Weights of a small GPT-style language model, trained from scratch on English Wikipedia.
Training: a variant of Muon for these matrices, 406M tokens, 6080 steps.
Each number is 500 + 25 x the weight over the matrix's rms, rounded and kept within 0 to 999. Layers, rows and columns count from 0. Numbers have three digits each.

# layer 3 MLP up, 1536x384, rms 0.0533, rows 138-154, columns 192-383
483462539510500505502522515511502465502430534546510503538549528514521482510464540543508474529496558461512573492498473529550479471482483515493528498504479482527533414491509477481514499501498525473473472501498537468459528496519448478505468523504499499522482531510496482474442440527482484513491485479463519481482485525480486457483503527537529487518517476489522500463521507482496539471522512477478474477466500510475489520487476539474501448520475479504502518509487479484467557556443501492503491532451528484451466496521480536517513509502490535526508465481571515490517538528514491522
548521516514492504484471531477494529529476526504492516506521478501488559471459512508502475507526475491508463482462451463469498489498526496543439504520540504508507514498487527511521525497513488494521477510497477519492496473509479463481516506511474524495505498545491508530510523495516475516457498506514508497490483541492515511544474506541528516498474473502493501516491495483491535501496466484482524516518474490474508512499464486489511464482507544494514475482520477530482458485500496497509463502523508464472530486481486512516502488493500522496507525491486506497501541518475527493
514451491463523491501501469518484475511452499490484493489552490519544464465489525491456474481514492511460546511499510484487519435508495496513529474511551458436501506525514518521558478589465490494475532504485516436465472527483510449517517496500450480486513492485499457502414529462491444486508488483517507510490520526493478498516446476492460534478505522477519534496578463520519509481575453492532521488500470502488529465497491498475539487490507512488471476440529574447513550486483470504479478491483533507509535510517485533480554527494481503515406500477476475549518453463531525509
477497491469511506499496548512523510544480503530467479521493532519488466473484492505492526515473536476496470524474474528488517473521498513519491490484471495490466472501498487481489537535443499535468519475495475481490496488502486511501526502531474496495489480472500468471473540473540521482442522490504484484495499475468488521504482499504511459490494488536483472493487510498480513457508496495529507440483481472535525491483500484522515500501445503465559488483539502512540496483503485524505490514501496516463499499522483474497507520470513500524463502497497500490470495474496494481
507486502492499489493496506499493505495492514488498500500487499502509494494486493493494499510507485493478489505515502500508505516504493506502504499505514507499500502492488509506506493503504506494509503488509500505511502510492511495500502491502503497507486513502517504496495498503492503498512511494509493498495512509504500484500491505508490488508499499503502504506507488499502488491494487509495510509490497508496505501488516502505505494502503492506498505500515497507509513505491507498497492506509508500497502510494499476494501507502503489497505507502498479502496497495511510504
447489536458495466480537511532484460513493497473531523492490499519533482505494510539467535503499504495497488516502524512485496515490538520507514514508549504505514457485527478543502478519504551486512458522471486465529490504506514499514494525496511509515484539495497524477533486473487499489473525501474506532501527523496469515474488507515476500555515495467475518509507439507451496469494440499516481484498511505520493491487529473512508500499504494531545506496537512475503501504491524502505534472493467522500519473482499519494520525460509460501504516508484497509494503469479501537
490519494511515506482501479513497473528526522524503513530546475511479509531455542527512546489527501522497480477522521514494485492526461556514507467501508466519516514489534490482505555487529451542541513442501493488515587491503475477533502499509512545470529466516493505473489530501579511488500465505512482485515501515516516493533548495502549496433492505491501530481508494506461446501503482490440484503514499470482498501491486493545491495494471449518455462501501476514498552483505522479497495486477534505510519488536555538484526501510546514536480492499507492447535506502526504446
485513496461515538503540515569515446552506478472513483526523466531494533473538525499491453520537508511501492482527494500471529484567520512484454475528538515541449505480499496487485519479494497474523484523483550520474486532532469493540478483499539508484457491493449487532543457476505504525542540507455461538460508469514517519523480503497493515510519479485485468514520507520481506502545477495517481460501492518540464500561524515511505518482518481540520537530463554440464497464499539399505488516506468424522514482522535493458479529509543485502513521492528498518504442486512502477
487495476487522499451486468486538507543473499555522493463513486482481492478479521467518479514539474478501506491488520499481515511531500501491487526484538524506497482524521513527518514494489526514498494523516507527547486528519477528527508532525483448525497506498505460511488450493557465473484533462488477509493503493474488499511488480496501515518511450453512480516466498482491511556529502514520464528486497471493493516511485476512511492513483473476470485474447555525468507483538515454495505519480490430532495466509500537478481521516474461468481503485518459551549537465513460500
511507502475511493480518500525516469496501510473475509494497500506529489517492512499488522474499518500501511479491503534495477470480504470471477523527484517515505503502500505490502480476494494520472500505495502491507492485480495511482509502504513494493502486482494515505503511480519514490506502491487492480510503498489492509508508483521493492493496492514510506509489500501496505481499504507491498502522495497473512506497507497506487502511529496493501511510489519525499487485475509502530504499498481504493507494510499505485502493492490502513498484523493538496495496511504501495
539497495476508473528521526492479518498495510438494492484529499505512488485466461492493507523496484530466478496484532471515522507516529489498509450500551477475507519500496479481491464546478505518499510507504495476491525466529488501505487501490551484490552536518498483514504503518517494479525473495518505499472511520495506488532525518515520499483491514507494465489501519489500510515470490539509498479515503505495490504511508509526506499494522504485515547460498489510490536514521497484517460469527507510528481503508535508515509495499493495481505500513509494477480483503486512498
485493508509465464541498476457467533446529505492483543529485477508470463544524476525513521467479522515544523524527446480531486485466540493534500504470573518512474483477543502467477511548476494529450499519487486534500557506482524474528519531461489504498496537467518480528458475468499404535477521481503503566486475484521538505502500534466507455549516526522494507492568425443522486500477543529514516501501467465456506477565498492514523502500517498500490461526493513516477501523536479483545478500479503524468508450483523533487527518499484545453482521499511515457492491485465474482
504463455560486478514521566499471487498470506507530486499497483520488490511489508455510476526473498489476484544488511510482490516484464536519535502540458486502474504465521464516533476466445499510469494564466490496504516466468494548542503501495528543507475470479449534528501471495532495486544501513505515499520509481539507508520530504502479476497517489538488506487552464507520505492491517502482537519481510520514493545453471479517513530499495494562476500446514500556486481465528470515491465500503478508484509473508483436465513465477483560519491479517538490540479501497486482488
521513501495515503536504468504539477490492525487479529491517476497523474498479498519498511513474508504496541492466510505480525560496530510490512543502536485503466513501535487512491526514426446505483484513523510477515509500500514504504491493516519504469505457507531511464543523507504501513507520543544503504523468506483477540509478504514536463476486487510511514520487532477509528462492501516507505483501517506518486528467511508500480504473516533494491479507499484471523507473499524482504489465490519457483502515516483487504491522497467525518475490495497441540476498474477516535
467468475462485513475506472524476497464549491512495558547514554431446550492554518533531446552449490447446554518526488488518479487562539527507514549462516514507520499522529470485503456488471520507451504508459536570477489475473470448492490466516529505544497532493503506551515533524493447528464469456493507441462482546506510514474461509515500545550500510476529474511539477461550532536510494530514513450502489516468469518476532495491540548467498489429465468469513505512508527499496524504527522500520506445450524535495578516567514550482456509446466504541512496531440545537452525455
424447503505480512496505456456448476524467495502566530539523525502526551504513498493499520540467460449498482528492489511479492511493470464497539554479476502532501536543512513552477466494479503541520490533501514474476487522474468491431470509513466538515442478488489499510471523518511499510487538493522451522468539518540516495558505465514447519512499506509503441497534484462505466512492520466469526486464461485512475510532502548504513516481514504490470485481491491528518493505506542484516535533505491500536529508512454488437511478552516482493498505485477498497526528454462545489
469495497515462518443494508505509484519521459516522513497472502514528484486523475545479510497475493520548484497515536506513510477487519463528506522506473509510509521489498443495522521474482490507498477483505497499456447499483468487484465513502465520457471533526479489556515504461526507552451456470499545496452496501522515478508517498491525504529528532513470494478531470575453516514462495512513461500529457491483465477556487535528505517542477528506505495515508491535460507537546518474504501507461451473492489482495507506520466516501469445501498493472481532499502511453481494524
# layer 3 MLP down (transposed), 1536x384, rms 0.0262, rows 138-154, columns 192-383
530488515528515516473535485503479490521455526511477531475543551484474486509492449507496499493484486463517485515523457544528540501536526514533487505512518488479505460473498518473493508528485507459504486512528486515503542489496487489525461539504468473495497535481536511467509476540452476489523502523528460516512541499531494484532536496519499449480499465457541533545520534494502475490475494519489528507510503482504463478492489499520438531490472474517480544529471544482466544562539553514491438518464490510464503506518507475509470516442514504518462515509518529486542496487507494538
537507484493520513508474498511475465475514479483474455447514550506500497496489505513509518510442518487517513507487496491523524528470506494485485475455475490501497521506490487457482472493498517512464538486488508505503503528491482512540484481473509500479492489471509495463487501510467505479535491462498498504493461490478463479517509479497525472493469481522541509510549519455474470458507511507475502519472440483492486491484470503463471496460486461492432518526469518483483499468520467482520495526488499500469519485523498472522460488529526483517450538513504507480475493484554497437
500515551447503455508465521486469514512513510488546461507532494434453470544484538496469457469454478472482498476489492487471483468454466455457511474461514493471536495511479525470532521525514498473476480523526472484431575499514475537519499488484513540530482511524521573537589488482544555524474514523548519506507524505491525516511521542488514447536497438481475512480478509491528511470523484501525464539462450530489503491517479474544467480459467479531526462430490472531498493478478511548518482489513489502502483479479503536535517480454504512529469504516510505492461499505506485515
458493510510512464524496513498475492539522479490465504512534500491504499514535501447479486498518522508489483489517519531510512522468515485500437518499499522504495483488468499537496469490553488467512490493502544463512491539497533531511528449509515439479469479541516476507490483503517499513498514507484487493499503535520514488518522482515535499558503501478483483506488495499472499534501474475461501499504493542523525489533458501464479511491491503505517525506516514532486504504532505495527438528565481499487451486513500526440502533505521502501516498529514499471512475519509544474
498510496509506505506503496501500497502500493509493507495514499492493505506505498496512495490500518507521512497490497507489488485496514494501499499496495495493503497516513498495502506492506492499491498508487504490486494489513496507492501507502501510499508487500483500508501504495505495506485484505494509505501487487495500520500508487497510513490496502495510503492495514506497502506500515492505484495514502498504495501512485491506493501502497501503506502503485509505492489493501490495515504500489494512497493490512503517515497496501492507501497497497504515505508510506488495494
519462505498510471503463530501503524496525486504469518532517467523476530480505491515453508495524493529499465508532495466472479522500488513502484456486450474504501534493524509505530516486499502506515560514495491498479479518481481492512496489507496516516522477548496515533529494502520504511484507507479500492507485444488508482540487504507531533492457513475491543488525500524479498487502484524531494498517477463515502473538516519474509485484535505510510528500528522488500516497501507519513564498480471477499466517502523526482489460538485507441515477498485486496520538467475517455
506489505488511507486479499490476491502487510496528482438501477490520471460520533485509485502486514497487494509552481496549567475474492484523519526466479528513505472520511504510473507505537510517447497530514495474505485517525523504486502510493455523541495502471486503523499514463444546496509511488496507493522516477439521469493474497526451505531476481502528494503474483477522524479488527517531532494506481501523514475539525490503507478537540552481530521519461523480477481511524514475506507481534458508531507537494480494512497530502494528447511473499503490524469522517478540532
483472514536500500501484491530491483505460469503492511506501501491550518502457490518503452490547463490485496535501492464472480464496491522493497470515455515513530532511489443494462493505477549528512547488544516520521523533505519526499473469480561541502511526510489450543480539507534493474519430492508504503525502527506471517501479552502517521483434488459539488515514444515532491488524533525535529540500454449500513496478501496476510548511466544531514510543486537491506494517482494552520515508460501535468534486519503512495541448491512462516517432485517472469487516481516481478
513531508471499491498457471537476499496516486444524482525445485524476465487462463497506504521480503491484481502513470503530433470491492473482449511463487519479530504461520501468524481515534484509520496485524542480493517477469501503508519455506519535523528497500450497510499483509470518507491520484489521506540505491545507498496521467512477515487508480487507517490498534527525468439430469489447507519513451519530507470504522507478464519471517474504445548475494539528518466477516519526493467520527499503485482508478499530504502496453559505549500488504501503472487485526490525514
504494509527497514519480495476497521500495510506523486508502493514492499495506496507511472493502489498506490532498499473509505520509488542519508485484507475491496509481491495519500514523517511496543500492514481501502503513518510488526500498498473488507495512522515476493492506517480511496500505513520514515491502496507507487500482505485500502501510502480482500492505497490508492501493511495507505502473506483514487487510498498489507485489479509503502483506494469487496493508543488503489508495498518497500492501500499495517496494516523484479519527483503471502506510499505492493
507503484530520495475511484499508457517500496539522496514515521494524506500523523515483501508473505465488524504488466479455481497513489506494487534495497504509472478506506521520486508485505509488501484481491500500533495521500535500463499501525499499487498461523502541485485487498453479521485502475493498500522511464505506530478493464484480470534505520523533500485498505497503518505518508486523481484515496500481494486490518481465478514508488498496463459494518513519507478476503513539499504510486454531468533499477476506501472495495470493494536517506500524527504503503491514497
502482592485480499515525495491487550461494515473493476525486543547496549506480498478476496457494513482512493465533498484556523521475464490423527515574544458489499564510506514537528536473528496538536534509521496538558500502455517457507474541542480537502567498525490555488534507504537514500470439506531491489492479514498466490500508465462479514477485471522473529468531568475513490526488439480526463504529540530533458550477497517450439462487438443493530486530482462521500508537484475486537453473530479496447510475487495458528469510463516507535516511473519430507512535512519507517
509501490526490519515446469567525495467506478494548441528517506458445501502493492486530560520484475460510493490522477487465449500513502511534495526526470523505525487498504491492534516484491466503479490458529522538476496534502542502511490527529518475499509511505513520517449510506538530502531514530539525461528532498493475494516532534484528512548481447462473514433510535500475470426511501532480510494486509511534493454494526526484460523477536467523490522500485535508465518518519474542470523443522504553506513486515482528534479499526517494462491509508514463475553496483529536520
481506529503517534483459521502509487507493487499529472541490491513500479504531474500514494494526510500508508506492469464527495489504532524511444523464487467503492478512452491480512507497535544499546445455529509525511529502523478509495475487470474473502473486495504463494464460467552475487500485510464502476462500503477490495504480442512506493481534535483489497515463451499479521501491526508475524485470499456493471495499493505465519516463523483500536524528515513506484495504503455488496501479516517506541485531506533506519496474539522479522511502497531491470493475482495547452
527484502522451472514485521444539513505570470488529491477472504495464516521476532475510569450548513529555452513496522538469475525508521518493467500452462497522489479462495522505468520492522500533508465503527495476507533510512468523505537498458528535457553508456545469556472489476478504425532483541532511512453493457432527494466498523502487446500481483495507496482489511516474506471515508501485500517493532547525521485438494487510521494467536491528554470472501453541498462505483448500462491467492502493529434484508512496498503494520507470502516505461469508467511458516528540513
463504531558482540506523439467425469504504530510514501494516468498512537509486533500536469547524481503537529518499479425480524526491458450443501518515512527467498517472515451535501529486478485503514480480538447506421500541456541481501459485489494485566489529464510538486511488528485506551444485500493493503494496503449457507511535494522505502491529484516531454488502483516463438509511501497543509513510478514492501505553497490565491544488552545489444537472521525504487555457502528565519473460486540499440503483549515447480476506524485447510485466532506477499510521491534541447
498499520522484498480509558536555531486477528509535484525497517490514494492517510505491487483503490475478503492478494501480533495486452520525523509523479488463514533496463475475518513509522515455486475504487496473523520484518477536542442517545500472581518516517552511469462524543506501461483486507475498485509499470533534488502454453539560538500495512476462551489485497531517480478499495479486465530495511495538494528492494473516547471507497541505472523471528478456469481450490493489537564474502475506513528514484501503508524461495517539486511506504490482500497509504497507526